Part of a small language model's weights: a variant of SOAP for these matrices.
Each number is 500 + 25 x the weight over its row's rms, rounded and kept within 0 to 999. Layers, rows and columns count from 0. Numbers have three digits each. The size before them is the row's rms in percent of the matrix's.

# layer 8 attention output (transposed), 512x768, rms 0.0639, rows 111-127, columns 320-383
087:469512507481487458492511504500462492477494497494511439525498515512515493501507487497498470489515456514515497537457510482490543508492460487481504532490463488477526504540502486495554511495521524
081:482453481521501538490529484502497466531484519473504512481486476513462524487488533498538500530528508484490504492525489519513515532521507517535515500493464535486491513553510502517536484504531478
080:495472508532554534495499501522513513480543524460507491511506481496478506487448456496485559452511493542523546494486507512503514498474489498517498498522506485487493525543503536454548471502484503
085:473526514472523468499527480532491492499479467484457471491484485493502516488510534537555509519465489509526482491506486495527501503471552481485510529568476481475483482483494463509525500452482505
082:492513490534537584527458502505483491464503490470515541474519474527457477484559501510485511498484511489534491513481495502507533519490501506521515525526467455536525491514452499577494496491503510
083:486479517503477463487486572507516564496520519493530486493529471530469526510504508495490470472494488493499496488453501493498553474504513500518444531515525487507493490539537481525465494547513474
090:469490473531554480518502538517497527519513465497505566481552507452554497504540483449501549488471478496508526516505513500503493520469519532505473515508507484514540502502484531520499525498524471
085:488525520482480517510523494543438526510460521519490503508502527478473532473482466512522486488497490484500448482473492490517544478490522548481453454527523522532488523475491545469499512510487481
086:515438490519489516449483454468472480505481502477502525513528492479488499510485535513490490493514493496535503499495485518490464504506490515478540487487462479491506498567483512483497529493489482
086:516507491448489503479478528520512549518532466482518479515482464545501513476517516556489508533532491534479501444519498496482478470479523468461546497457447473513506490540499531468542497496531502
086:439493506469476462497475496467482543473490497487516466498530491508505440537485531509487511469530481463504491543506469510505545466534515462507452530510459460492491473510473531529433489514479486
082:486475536490459545486463508486538540477522516504484447528482502520506470492481504467542497501475523515492503480488497547531494510510490530531514534477494499508529478483521499472473479534465534
086:491485514484538552470471487497500509510511526516468530461544524540515530509484517499512525486495473467494492543514477477477537475485489496445453489513465524502438497541496521488542491510510447
087:524534494489458483524495503479508516496501515441451533491476473512490488514550471531441526450493524502485546497530517523513513460501477507526491482514524496481516530482465479495512480515513483
088:506516476493477475457534498493497518492525517509497511478480556509432508508463539507499502477504539536482514508460493520527504500565503483476519535536494470508499501514449505489489483478467541
090:500495513519469489486484455490543583504484486471491523525525515502511512490487526499486489511514494487492500517465472507456522482535567522541497463510541452486518490472445460506505477511527457
092:502453504476514506481498496497508481496486517440502506474509516518513511524487531459469484491477493511526513502527520492478448537483532465506505515490499459507522482511514523504460506479511497
# layer 8 attention value, 512x768, rms 0.069, rows 112-127, columns 320-383
080:486566511503453503530488522531526541450494477468481510473492533500520462549520539537532484489490517533485489494491503486497474493478461520471495533511558459471509501457480508479480502483480521
078:530468515468481496494518500471446501522472473508485529505508499458530472455541520504502511533496491476495519487471506493494484496541517480473470486489497494477520497495528478544452492513526502
085:524542507532442535509483519455458512530490506492524470519477522541479473501496486475502512505536543497446464556475469530406485510495491509503506474484487487507554479474511516485468534517523525
079:503490508503491490536492518510468493497490495558498507524520522506505529508520488468512515513488469524477502479459540501530473478491507523474498487489536517510496526460537478470506489477482511
083:499543492520554504494489457529534491478528515537459496521476515493547532480475508506509519466491521513467469535498492484498461531533474461525476528474475497478489543516482492530490501496472507
087:491507526476455490506483496513530472467536529492470473506504501491480534517509503534479483522527516543504509515504511458496551519492517493502488495522474494441496512516506506500463420486484475
085:506507465525494492510496460480531507511531501476469522484476461525526499487494503477446516540533497489477528493504481525548508499480460519480515505475517464474526493529502496494519493479486483
086:481524502512523524512522542463489504487461504537518497471479528526458457483503459505476487521527493505454500513492514492489478472510474488508441531528503565453489516476499548524493508504494479
080:541515487542532502527513477466470517502487489470502469537511558508486475502508531487473486488479462477454469500486497534513460496498522521512502498537529527522474515485481507493445474504498513
081:512502505543512500485522496533496506506499509499520506508465513461526553483530505509458504501510502508523490452477518494492473522496506547495494470481528499510495465519472508512529496503553522
080:472539455497485511502537526522500487517512452512454575540522519486478497486484478519520526502526480470520501471551525504524520526530539484497514480470540544478529508510479544484504461484544479
087:485522488490485487537512506501515491492486482504487493495501521487477496490555451538460447516516545537498520482512536443505526523465511530507506560477500511541527506471497508502496495472496492
090:511472527417512522458476474509528481505474509518515466495496526464481508492460471503515520512476476485501504504447465516510482516515495487486537501491477495552516491532519487479453478511449537
087:523507482479528513530508519528492477517534524528497486549547448515523499463492506480492467467484472478537498457533528484450514524477529494532500569466532469519499491491495502547510516524550497
092:452507484474485520517490489569504452528528492521516509504496540478523520469497468508548536470492475511485502493545483491512477529513491471492515459515495519493502542490523509491500503517480534
093:479544495515549485475514505524509534514529520508533465486512493506536499518471503502525517498522511506473454518539493495496511472507494490488490476523544503443504489522498429479473492499482527
# layer 8 attention query, 512x768, rms 0.0579, rows 128-218, columns 320-383
094:523477507526507514480476528544516477557509525488499516519557494500541543482483455458492494524544469486501515498471489498482470489477447509487456516506506523451493442531504514553492528482503491
097:515469480509490520482503517498494478529469500507483522520505510494480506491507507524458445500452490515498558519554521445514513496503460533501515515475445512495494541524505519513429468507503506
098:504502519511444545492450464494492545527448516470457503500516524537516527537457522511548565497490512506485501479494476487517490493531503483509481442524489489511535507472507446513547513505488439
093:482521464483477464516543481495495474482472510527501480555495502455506492477501524472504511440488483492472500485455524502477509477494495454518481489477544487503512532545525489503524501470520444
091:518509484516521504463505490481494491452484461520517478464540515513506489543458463487509514488513523480517502481497503522512526544479493531475486491512484501501510524497490496453518500497531518
096:508426477517461451498471477525476509477502534514558500496502512521453496513540552488506500495445471479467551540501445475479496492497492481477482529522533512533518532498505544517535526502500498
091:504497523479555529492507544534532520461560486510494484517519504523497507482499466474455488489477483492531470487521494516498503536498542515476527511493495526451465502512528523473518475468500515
124:547486507462507499521480460498511430489483492520528499501536449500535455475490468507495485488463505511558527483443512504504490476534571508510501555532476508490512501462516542465422537506480531
098:525506483492490453513548523476491506487552495532425447495500521485463504528549505512510551477510450513476495527451468517510501500500522484499504528497460486525498492485525487519529504526483463
101:476555485518491519522447505502488535492493533467500488492514531478483523494496507481505496511528465493510527487460530485511526503507531500512519463484531487534480508525530532507543486555528512
106:511452502518504520489477550501524482557539498494525481485501512463520504479501479497523509506474519495493542515553489493526501515482509518483490502464526531537529470495519552495520509480446475
103:459489494501456501469531519524519528486557527517464476480472524526492526478466490509487467482509509486470563446471472481481514535473467469458506518496491489490472436452498523509499457484446481
099:503470521495482502446524499529518525477504485514523509501500498503498501498482488471543543490477523473525476469498478537497516462527474516546536475462520511504421464496435492496502484492520517
101:489508478488480445498459487493490515486498510491536442489479517440495499496455530494513514497510491473497491517470528466524488500475526491542512450475529497474525523519498492515546534535485493
094:545503494520474501494517512506455495535478495485528522490508489482475513474497500523506469561480504496541507472506457513494502483504540505471512461507456483522481475524509509486456465459560516
101:520467525495490503483488525526552457487535498532477514495507477535491508481455467524510496462488540471483456531478480532511493502496507510509537511506483466476518512472522499501458500503494497
096:501534490527498481536533484475509489539453521527489487513475518538489522510507507481520532498505474499466480473519534495521467481516465540458494480470520502497495493525487483489537507511521486
092:493521476534455491500499531518485480527492509523507517514494536492480540467524399532516501500477551471480519503499485489491493496479426460476518524484518514468460495501488525543506472540479509
096:492500480475546484494440489502509505459502510488465525518484496516486521482515512503518468472490538501496530476514441536512480508525504530530500484551536493488459448489499465493513497493506497
092:513495525516521480491467458534505495488468467485532498497511491471519476532460494504506514509482509484557466503518528509519536497525500480496567515499494499536480439478498497469494521482483483
098:517460465489488515477485530526540499514508530474509471517469484502502491499513512520529480502547515495464485528462475546513527485552511477560527476464512484540499550525519484507526498536472524
098:463501482455481534514541520484446466496482537467474512543487535461479498535505553536511517499477500508507477471527512489503549510521488498462496504492526524524504504516470485515522535505472485
093:508508491521564508515502495446468478510493518488495534509498465521542503458550482509502518548496511533506449521446474557462500496495527500483471470501492479488513516462489500510474466461498530
093:453486487493498529462493540502534552503480522492525506501471485488533468492557497536476512510529463481520514506492506529483496479531552488489507486462507469467536457494479462516480534518501540
093:478493491507516571440502493491502493517545519496542487516469526509490520494528540463502519452491502467535489528458500533486495476500444468495501485438572470485536503491518478508465505503512483
094:535458524498535508510483497475507502508535485515476471479473518476515488519499465486496489484472541491504497505468464432460451518483494456509499538473470579495542502501464490514457494487514504
100:474518449492469493511503497503473554487506503477535496538472490495510495518546520474490496494523519466484508496525481487489520500522495486525498464525481503519547550489509509493543504480478511
097:517473457493532497462503498464537451488477436527512505488486478485479466471490493504475496490506532500532467504524453512507501509526502493521516508456495523478491513486434520508489510513474475
094:508499494528487528426481466500525518502509466521519506534468532540517479490501484528492514493492467451509483488495489505502464551466494513495504571516513477565505479537527493494517496554485494
093:518514474526442502504547507495515506547468508523478485511515472472496456520524530500520476503548526474493484495524513513494483524481517522493512489494497464527529478451499483507488525489471493
102:507525482525459516523518483470475518398494514479514508517484504502540505492464539524463531505535482536502474505491557503492540500494521489486506499487492539531518527525552537537500504506507510
096:470528513488517469492492485501510505500486524518499527456548517493524485412489523508486491500498481499504489530479549496508476472505454504513501539490520524495486500502500499481458495471506475
099:497477519512502489533496481516465477485508537515456520497532481478480580493489480556525459486520474534525524489496462561489523531491519498472516559520514525483530485466527504488481487506510510
103:498484523511482477483509468485515536442485507501511496490528478492523493494486498498496499518491502504560535494528509487588504515464502500506558510489500511521492504480503511513509488541490516
091:462543488496550502510488488478517527478509511497515504520498484506493501490540521484461507554526525487530479476526481498534512513519506493517551474489482480513527515528487562525492526504471537
097:537486506478493479511512566469481475466490496520485498539468524488474496476503543480480529508498472535505488498522499539537500526558496508502507468464492476464525524508467498525520485468503500
093:537502490546502522499498465502529492492495487480483507486494491514502482516489563511472498483527462504483463482514542506477506471495546499548516505492470464516499515552542536513453506483497460
097:469478490512509538496483507492504578498454473503506497470486507521504498464446511518455529506526507512479531492507541521520469536505518493507497507506460512490458504460525509484469493540527460
094:514499516511480457513491527422497500528515517474499497467480498504499579490512474481484506535447496514534497515453473516532452506503473496498528461532531509477507475487461492545492516509490504
097:484511438523485511550513471536472510540478458464483497475528486516513496528487517544475491502491462458554493529514584474511478519480495504514532467549467519513501478497523478478462478518509523
103:516501513497491521501517439502516498503498487539512501542516534501535499481504501492462533505520528518560548511466502452510400486482522472505553455506462528476554508505506508484486487510475507
095:516502503516492501502477508483501538542476461528513479483491492498518467530522500542495501532494525511524524477507437525497475523538466520581499506465526498503509507480475456477501542491497441
099:495475475499515462537494478515483513497527492519501500475497477504534490494508536522455506477502560510555481528491545500535492512494459430482480484526497495516495482530514521472478518490515554
099:522457517505522493478511514479492491471469531529517489515502474540523465481546485515488499558469559503535545520465498532499515504500509504508474515494512503523498472445511490487445492513451532
099:452536493491440495494540526541465520531499498503478479479489501533473537516505534515516537520500457519452522473507514515522516501479497523511470450483513520510502459494505501511513524515568497
108:479566509510462465512538502529515528512522495496482467488474523494511521519512500467507497513523470515439482508522484499473548488502524503510489495478497499533507484468536459478519529533545534
092:500497511515491459468454529476452434519521487524486488531512487493519516492506452470527526475505487488514516474522554509474489497463484511468482445517462470493530476523475469514517544495517491
094:509486472532451501509509513500487472450533469522503544519515441520477464478453469500516487470487517509509499488469461525492546512488529529474488501467490517488496532495496483485504473474552472
104:500475526508549447554492450464478478518468484512480442482505500470508483505533499493493491482466546517493524488525486513530502480480568483527502504501489545494526502513474511516536469522506490
094:471498545492476500505487501459493503502533526481470475562497486487536472463519530522499506525528533499501477512490478510488543504497502508511539532521502488525512516495467493504530490513486539
096:513518463490483508502522485510508489481494509536502534484479507525513488481498518513538470471508494499485530491426542496483515529563462496499515526483529477495478501527516526541527504499511503
095:490498518478479455576483531511541493451492559518476516516505494505504475505502535508531477485515488542517475554501511480521507494497541543515479509526449510494466494464526505552526540501506518
093:507497496528516494512475515497460499513483487505486484434493487504541494496501500511508527494501522499535496468491492529547440532481532530525466481545517509504546519482485534481503490507532523
100:484518496477493497496476517501491482466514514506503493505514506497523474560498498512485470524503504512470497513484504489510443505492487475534489467554508487486535482526483507464481473502504525
092:488451499514522522527518494494536477521522498496496498479468477479497499531455478515526504511475510497529532489533460522496467506490501484534473513519494522459516515488472504507471499501535474
093:484500495520562494498531495471454506510497552489511469471522510551494545477464529496513521538520551511474521477500487550527463489518502518489515508468485517525496473544466518495485521521531516
103:525506482506466527516547528509473537516530494460485464538475499484496518533549520501489503485503451496448509482491498533515501494513500445502500527534520510530493483554531502508507508508478463
103:534518522502500478502484487536525456538517496517492502513495484510458497500469485508480512489484512475543515528490519482515459519463518480481490514500510525480484545487483481463463501514481496
099:513476468526504485502534464511503477479486488471498447491464489531502527498519499518475467493514480509502473534479522489477452490521493480495496491501534489477448519477531511487490526484468517
107:470476528500474477491511508500488482526488495515494511509471512484480467527525516495530527497544474498467468491517517513495538514527510530471479539506509482478483483496492534438492510435526478
098:521477522490487476487500492532508474494544519503548475510548522496466515565525482525464520503502469525488518550450515459503525526474475487510540494494488487510455485510490502496477526531484489
100:479489495546481493482494517460515489513502521467473454511537483525469519546523520541515498515541497468491483493518496559498511502529481481519480460500494511501501486518498499544509502507508493
098:484536501546486499515544503491493473482508497493498490516515497535541489523458508491459530499487520511482531555528485483549492469504487535506507485483491551506534473511549517491526480445506508
102:482512494525502526486456484497532461519492495513493478483513470523512456504507510527506467513506508474514455482451510533547498531480541507538514501569513508475512494497524536512481539507505515
092:482492508474461462526567504461523501498513510516502471459517506515501514509528460524496496521517506518492535477507446502503523496485457491495470552485496507466514531535509507507460515510498490
099:485520481485518491504447501522494479510517491496443500505501531518523502495500449535501530492470492497495491466523546495498498470474559508468465523529502501461496430478471481525497516533455489
097:481520482491469538514494509483509554527495483465464501488473562495465534496501504532532508497515519505469513498488451476504512481478504506478486518505534497524480502515532497480531484499492545
090:495486505516531472501478519478521472585514498519499515496493481468525526483517480523497540510473544500525487488512475500496534488516524526519499523443501491523522449477488542518464511522449467
096:499484516476525428509517523509482519507499510467515506526529508490501485444490496510488481522501501480552450495486519495484459487496464528497512460480511502512540489507529484510499508487488481
092:526483482525532522484544546532474455500516476531510506508463539483534471482466507500491504470485498475499493492492515496528477504559496487491498501525527500465491513513488547444501494499505527
095:465476454464476511506513537493466457521527517507511520443503495473491506506466469506513518491466459478480499483501508474480496525475525481519481546489492490495507545509524506546495489519475488
091:500487515493536480471541498511512538465478525503500512516465567554461488511477495477499519505520509518502520493527513492503501523481519484514514524455478508506485526492490503495483465472461489
108:528477522517529470495447518519530443455528524506499486498504501460514509481477469522510507531502533490549524497496512528497451516541532495539494530491464486476498504481488524489494519514450489
093:512497508479489509536483504478519510503500512555532520486487495506490510456491532508485492488468478465551481523496492461475508520482522513502512519536493468553484520529493502509487542496465476
102:490526473472502514464503515532493511481521505474543490524474476491450505471525495472508478506542505518455482516511493540475486513500532507517495522493514490521507496505490568524494502503464484
098:496481520547512485525517503530467515531500466462471479522516490494479500521522488487506499503492527496510505456544495453543520528546501508459503519504499482461451478514512501463469500491507468
095:520468476469484506487537442481495506518489534507530490477537506501498455537522527512465499470494499496513508551491511490520475508508507525496475529500477497480500492555502528521533470526510510
093:465526486486484489480536542492477496499522507511559459502492498489511490576470519547564472517451504514518470505510441476445533452549482503493460551541540445525509521517498478502543481510484507
094:463543535471520510477501517481521498486522474492504521508495548480483481457506517533533526449480495501494482485511526454520463520536502513510504482482501495481479512492544538512465533482526485
108:509470492494507488535492455504516496526508505506527483454520485514507506494501481484538491561510524509534497530512471545504489542535504495548538512491477496502447500488498499520538502532481476
095:449498521442431500514487466480448497531478510518458475461459510509462453547512514486528528492469516540463502531472501467491482532477480512478523510504532491489474496512511459500497521505515465
095:503524468506485522512508511522536460551535548546526481499542484551508556459524436475470490523471500518510526509519494492532495509488541487520513521493505503490459504483511534461494450488494451
096:511433490483487506524483565500489511519497504484486478481461488531480530469516479502482491506471508488471520536508464485527539506468534543491475478472491553463503490474496518492447517504505510
093:508524512487498479504515451507486454479509506489473467509506492452486479501495510528475498472495491519492540537520494497491545512470532535544521511537495526515502515516531523520483520496501543
094:475477493503500520491459478518513452486482524494541491471519458508529516478486463500479479497485556509484516500546552474529481472496507486494468459464482499493482487468484479532511507507479480
096:514517504487479484488498491463474463554463518496495508478560499433478483481500488545501466494502495469484520496485514554482496498499491538541504506517476530492516489511483533509478530515494509
098:505489488509467500464546510475533558473451460499526507492474535509521501540539524496506495519483473524459462494495507513462466516543504488514535496524495488509510489544494475477479490479492510
095:514520521457502539465496474476530502525462508434474533535476512531501468512499498521475477499513468507478456508535490540503475491494510500467487450484491535531543504462496477523529503532515488
098:469546518475522484538510481491494513497511494486521459510502512469499543475503487480469506503469473528475534521534532456535507512471528502494511455507475516456474518513523523520524489497483427
104:466417492499533495525506467508541453510506520523490497483526518488512439515515483472518520499471540487517518476472512500462498523501554534519504497509491479492487518524473503505482494493508467
097:515479480526516522465480506510504516551520515500472516469524504511501446480541520544480478513457533498450508497519532489464515486507531525488564555545497459493499539551516504506506490526485547
# layer 8 attention key, 512x768, rms 0.0588, rows 128-217, columns 320-383
093:526466513544491496486517489510467529515501475486488483463467454507498546524530546509436485534459551512438484489528534538490506514459507516492527501458474480518529483474493464499495511496500490
097:500502478514528511524528489507513478508489513494525505509487488486476523535475520484469498512519484455512527472499504524490501496489500487530500472482508484558512532493464454526511492509491520
093:461491453508508529486481541493524506533472494483508503494447526513529486488493547518538506511478537542479482465501523488501505539477515524503475548489497496574521531452526519532518511462509486
089:521488502536420543493522484507557494495448503506479532440488458477535429505479474508516492477523479526508496464478452507482479474534472495502513510533500507479494522495457537495476498515464499
093:508480513536481518507475475474506490476460480516524512550513500492544493502499494495460468463461552537502509505475496513495521478541534526501522518552501492548484498503500521418505481495492503
092:483508457531508482494513497481471489516528479518517543518491526516506494404490508503515531504522498475522533480499540472490460529529476520472504526514498530510460498542531509514529482473492558
091:463463520498546510479479497498530518501543515489480492508507512504542473503466532459475496467460471482551537496496508497522482490498484521514511518511527513471528520491516427514506472514536454
093:520532469517512514480545509512484513470499542482531480480490522508514527536470464531509477469487499481480472550536535469477515483493566557514494517507485503506519517508510458497492496532498449
093:511569514490468505540484555533482519549530495469465492547495517519506504499513465501506498541500533459477522503517482455517473506474509504483558484505501503502483540508461547489515482540472480
093:480488488533482542530472475496454523485490469470519514494515464456525517550513534517542512523464503492445510479538527469500472503490478452514537538458452540461495528489522513482528491504514509
097:493534501500520514476454520538468470429499532514500537505507492494521523482461512502490524502484514482475497494481488493490520481523474516455497487475518470500536530490512539520521507506520492
096:456461440510535504472517533517545495534501466509496500501490520490520484473478515526535485579499544501469480498517498520498506464567490446491511507520466538533500458515450551472531532513483529
097:533514490491503492499504531456513491507518480498489480506501484538472518527534549520481486529513531474457480510517540478522529486511427515487491448493526476505487503525517520523504522505540490
096:489540524510484521477479490538462514467525523495489472525483494487469480539516506516518472478538535496514540510524493507486467454514523480524467500429471519510479491509516529493526508533509472
091:455496502546500487471496492468482500488486467495483496523496490520516475496498471480522500495475457493480461516461527523524514543496508494545497526505508452496524491488503514514495478465510523
095:555468517493554525492499514506463482498490538478496513534500461495507521480482542468503511473488479476453525495480525546474528481519510514489471522497479441482491515501522497530545500534485517
092:494540484495472498465524526530509524484529500516499522494506489501510481497505521444486538500521490519524509519487477504445520549523525495500478516518507515503490484547501517468490487443513491
091:512519527501491507485505449511505480509476502522518476492482484485555489501492483498477550491519487498497491502507471482573509512472451518482496507491504536466548514509466521501505487464480485
095:465511491488505488497526528508498484523491545507500552523540562458523496481478586519514477463422511480514491514504524509502519502510532515515472527487485530506537518519527446491518517519525535
089:494479532467479532511495534512531505493538460496520479538473528485490558502516487528520491478516502489522502554542519487516486463544513530513476467515445497504539461494513485516509509531474460
094:488488481508520490525504488458463562494502483488510529513502494463513464480471541487466509486498526502455538479508532521494498476515495501454487514480516499544512503517519484497472544503503504
094:463482475535485521509508508501494545521482500518493477483503502502519468506503484493503525468486488511505495531513446479484520484530520509475487487529511508493511500531513529484459500486493500
091:500548505453544470529471468498475471470501509501469505495496480541515518530453543516491548514470508492498531522539464484484494507487526499472508514464487446499462534499516508490516497499509490
091:526504433492535496524497524546483509506522514506498464532535530523536521541460508492475481526528527434512494464497470510528507480522487468497491502507512517486508467489489484459515507507533512
089:520522496485529480470517474495468513480503514499475545503496499494509508509525505496514499510463501520498508535487519539457518481525523510538537555490491539502545477497427507522522500521506465
095:492492504485491461505507543481491490478487443490518499478526503538503545487511472507532475513507476491471519503525532512537502508498490511517492472488522513488485498464526524477516503510492542
095:525486518479496516510490426493475498502490542514555474522519470523548491471468465535518514476502479493508477474497508507479488459511519518540542514500519491499508534493524496490462471460510552
092:506542512532509494512518523507487449505491512489458534537506475510493510503524471537495486504467488466496537509493477453522495499480453533535516512509476487486487502536505487487506522515486465
094:471495470505493504474499503495503510506531503495543492458484478525507506520512496476497507514508460508441518548485495482508469509564500548514539455493496528448504502510475487514497526517512499
093:477594515522508480489500503535525502535505483481489517500492496503531474507493497501485513538485501479522460493527462448526511522512519479529507520576492505509484465489482493503497507528519506
093:471483459476466466492522535461548498497493534470493499489479519521498513493517485497502479500471466491483501494491463509483455524501516510500436455482470499476475512508525451509517514521501500
095:497504487489504513531516524525477499490483467549523507486505506461485526518532506497469522539553476511521526494499470489496512497484498470504522514488488449506506465480509470545511538504515507
093:484495539508475509477506493501563501493493526490455481520546530510492495483495495492500516513521474480519480559504520504526477549501528514511513487482477488491536517481520501540484507492483506
093:525490500492547519486478546476520479495539478543542485560497484490469550513487505523494491455489548480479514511498496497512531504558503505491497534498540510505465476487547522504480474528529490
090:499486503457457477507523498507483521482505521516527504519495479541530498464494512480419524504520505521499494528475495474470511522501511483548507497453495474489494524473467477493503490534475520
095:486550476473519460476454487486533555468485502541502525462488533578479519540505503498482440451503521511481533443495478481519508505495482496440528488519479450518524533505520514499494472516473488
094:504525474518526481481538515478486506453501489488559482484522516522517512541486485484493481499472521500543491499464500486443534505563483478525535493508443470480476536481461497492515527530507502
099:469507544505519483495506493490476526487484464480510479498494493534506491479466510492490509491513476518477482523484496486484500492443534484486448433485497467520550531438478488494522490496472524
096:468487477515514505581492480490479511493486498459510514507517477466564479497524528511482476553489506469530506533487513485493482500494497497491490531519486452458498489515484496500536471509494465
095:481518509509517502485558510520513527439510482485492497525518545473506468496534481532493459469515476477470513463487516477504566475440461478502473489536484443552527515543457497472529452518492533
096:513537493513511519482516470478485460468514432466493520476519484491504490498501510495496490496512499513450515496563504494520474482509477506484532493488501479501463532512475479478509456526527498
093:507511508539511526499517494477513487444493539483475534497543495482498489463493531454511447451529483455482508497482514494500494485538535508444488544521479536488495521478447480504508541466500488
096:500484500491503482482458499491487483506474532479497464522522491530468523458486477496500494489503502483505536504495515490497522451487480501494478496472501520493496518479500514470497449524531494
092:460493503438516487486481459508530496531459516486465499508507508489487498477487500526489508546462508466498443548480498509512529473482536503493545532534465492517510509489480466510561477483534481
093:474508451469489503457515472507479476475456465530535516517483519496483471481474496493549510488497528495518527499497483487533490500498541506522509469541468523480517516533566541505485492450478498
093:473540463489459497507518476509512524489489540475524523520505493536471494495525507523500493538534457473497511463502514541470499486466505475507494486465489532509465495476489521507467520534509511
090:465483466512497480488527554509517460546523540520484478482451526536506484513479484486518536515483514500510459543463505465486487482484535487506485494489480536452498452517486495468497454516465516
090:508524512477511507477513469499475479506489489470513444504518489491515502476494529507517499489466542454518489512473517525565495491521455489486545475525500511459506505488515478509525506507451423
095:498498546498498543515477493538467522533520504515511531549503484488487524521530503484481512504499489541525427528554531501537493502477465465484488469516495471510505478497510509523494476479484494
091:499500517483475512501481542450514513487547478495509526500516483504512523497480478483510433450500494479486493518508460459481479527524531511506495494467518501503490470491486490508506514493502516
093:482488478487474505493495484501530452479448461483520553487476470487493462502519485527488483451508483467509525499474516495508498469520508502514488499547505499474481533510534492490524461455488485
090:508518555495478550479491476489507488551529491478453497498504466521484510549533521543528555493496509568516521518514472481545491527493512506519503517500488469525510498495494515527508482504508468
096:532516500489551500492544512538557485485503481508477502487519514526486510550509528484517531517506473535471458529480510528486478504487442559499507516460499458480491492487493498482524473512488443
096:490494518487530515476505513484511461477520529496510465517529479463478503529495491459465495493488502508540529461491508448507496506502476530483580525500500523498453500460559436490499529477501515
092:508505490470509521455461537524497511491450435500474516523520470499504533454478523496514544476486496483470497533480503487505528529487547513525513548465497482530511487481494455516461512452552490
095:523529507551457472478518512503509481484546536528483519475556493520473416538468515459525513448515507514472498524486510481558550497513487525490521510511513482521499520519504563471518499498465491
095:489550491431499496497495507523510487474447504488518500524463489532488499490487513520531498496513536510540516493511493481502534521505507470501524488490458534492512519483471501544484466492510512
090:457451524520523462454450533493496515462478482491540448460471514515561516525503509484543489508530520499521505478495518504558519483507488484486500522463495498524492500484431507495515476501460498
093:490526518507496539475516500490474498462477486463504444521458508539518520458505513549494553520512521468506477512496510492502501543529493478502524552492500473484504504525495541498486420515508489
095:513492512499509508493541517501506515468479466490485512494501467501506502502534535452465518466431480491538505483445479487499499528502515482488515486503481499523470478511503478446488472468459490
100:529501491510499473489497473490526542485486486527488475540481527476543485472550555511481519482465495489535470478505542466517488495490478528485509505467537533532543518487466482438551491509522517
095:541475530476503461491510499519482536473522512504529502524529525476530479519498552520463538473523505501449504524492477531486493472542510521505512489496523515472443438482480533450527481502507553
093:491484523513498479579501499528491511479489496520455508467513490507522528483522511455483510476533460473486480469493487483529461515547486504488513431523501463476451489522497475510525518469542501
093:476496507535517517469481486534535473497489526472494531518484514487498529487528476508541501543466518457527478486498448499501510506453515507528509505492531481528491495518479469516466525498483488
091:491493492516540502469444477529499553505506465482520504497538521466510491503500516499487526523551480467497523498512530478450455556533476495485508520507438508532531478527501503550485464509454537
097:496501498486491497478469485535484495482522511507493501439581499483490453508495527539533498501470493486496479523487474486466507465489489523473460542511489490492456515514542477524504516477529510
093:517517490503527499507509497514477498479498521537503539514505485488508476532471548510559549493517475483513473472472461478476535526504484488477500515504462510515482525525523517486455477479472554
089:512465530523514525478505486501517503475496494478525485503498462507492488522530459508498495474469503508493479469471541501523472498481522498518535539500492535502515487466464511511544471524464518
094:476516498499517484491482518493496507525545515521493541477468497456514505486510513508510501483476466552419501494523470478504470524508540519508458486490516481466482454496454477517519497506519519
094:484474512521538492528446498531465500465483513500523509526565529486471531495487507519502440475471514503519504488465507530464545530470492484504519478496516506518519529514501476504532514520506521
096:493493488486535491515499555550518549538445493483470489486521463495469510465490510480474472484509479524494489489539509454492485471497498491478468529490566481494466458485503508479448494543506465
091:482487506499471445511523506496539503566528526551482505506469487473469502492543499492533534492518529517499526551505461462525512495454542507495512491494498480517486485494480488539492551513445470
093:479513503495520503493475510493498488520512495479512463506480526497513537458468508479466504480497495516464471547498515491485514494485515477493514481478528499522495496486532461483532500532544489
091:468496453493462480567491496488484472473488488473465484522524509501510524516471456503466533522521520531472494476503524492537512470504513488433493530505460494485504538541525498504443509504497479
096:465493520476482476483500472493480552533465518506503480530489520470496498491491478493459499469517557484517503453493500473540480540465523493518494483501495533516535503490501496492478526491489487
095:495546511456468515520479492490533493472499487490499493452511538509481544508478487514488490501485510413468498505490495526531513523464458494460505551464501470471474539482494487511527487475483515
093:554522446515497538490481513486479484526536540514519473512500522495537509490528449496456529515491503504535489471523509519476487474509494521483474472523496509514490514485484499518492503523490495
091:465502492494492475459497515496497557511509514459473459498500519502530488501505550491488485512498513498510496512502519476494496492544491504485494530487483518527509536496505480504524496555489534
092:452492479480473512531515504549508514473495473505539498482515454504497516478475512480559491527513535475489540512459518502481521508469498498480507473493483513514482525527505553479496528538513482
095:546501542475475483494526489496523490557532479498504492515520493516506481452460472525507512523498533486527474521503490494511531501463505496547520481511421506504525523479501524504511531497488465
092:524476519488495490488494531529504489483457488486508501484512500507520488498521529489506516531494519526555501497499512501508538480460513458493515496527500508500474449532518496513495480465485527
092:552465484528476554473519554520501467501490476467520518474467504519485462517500505504492504500452482470500487493492484532463488548468503501478489528538442488493516467520520507504540465499500524
095:491484477487461479518509485523483473471515482529468519530507502481514507523459532453518448508490528554477515482514519487530510516469471526458455516525512515537512540534512479500522505461495506
093:506490494490521481528508504486523447534467490484506491531483520460476440492512516508517524480513533494479511483494501513474530499502461535541478473514486448460504513499503485464454491578494496
090:498497497533547481509548474475500518488515467505515498504523466506486451476533512470455480491493509508478424472521498478435493440511522520518515531522495482481520523479491455469495502495505524
091:512489503522499531502501510469537510525510476513487472519510542435503523465489541514518504444530516534493534506533493508487491463496462498472502491516528505481506481479490451477527501494455474
094:522513520494501492517454492547504520509455522486500484528518478482511491480535483474425522496510508490538530455508495502483512503444480533525467483500470527474499528482468464521526484492509498
096:489496503501499502505498488458468516469471525500455468470528483478490536500507455527501486510507511534497459481513508491471482502495521526510498501516485561494501483558500511506531485510522501
093:524533488467475478450482457546468524499481495480495536481490495473486472510493485510473514509526545496502523526504488497508481517498493464496467500498523475497472513507505529481499500473468462
096:530556499534510548490485492492525532513518507495463550502525500484499494492497513511482473510510465478529495551488496472511546477482509453507529542508511518482499495486513503506492458531507503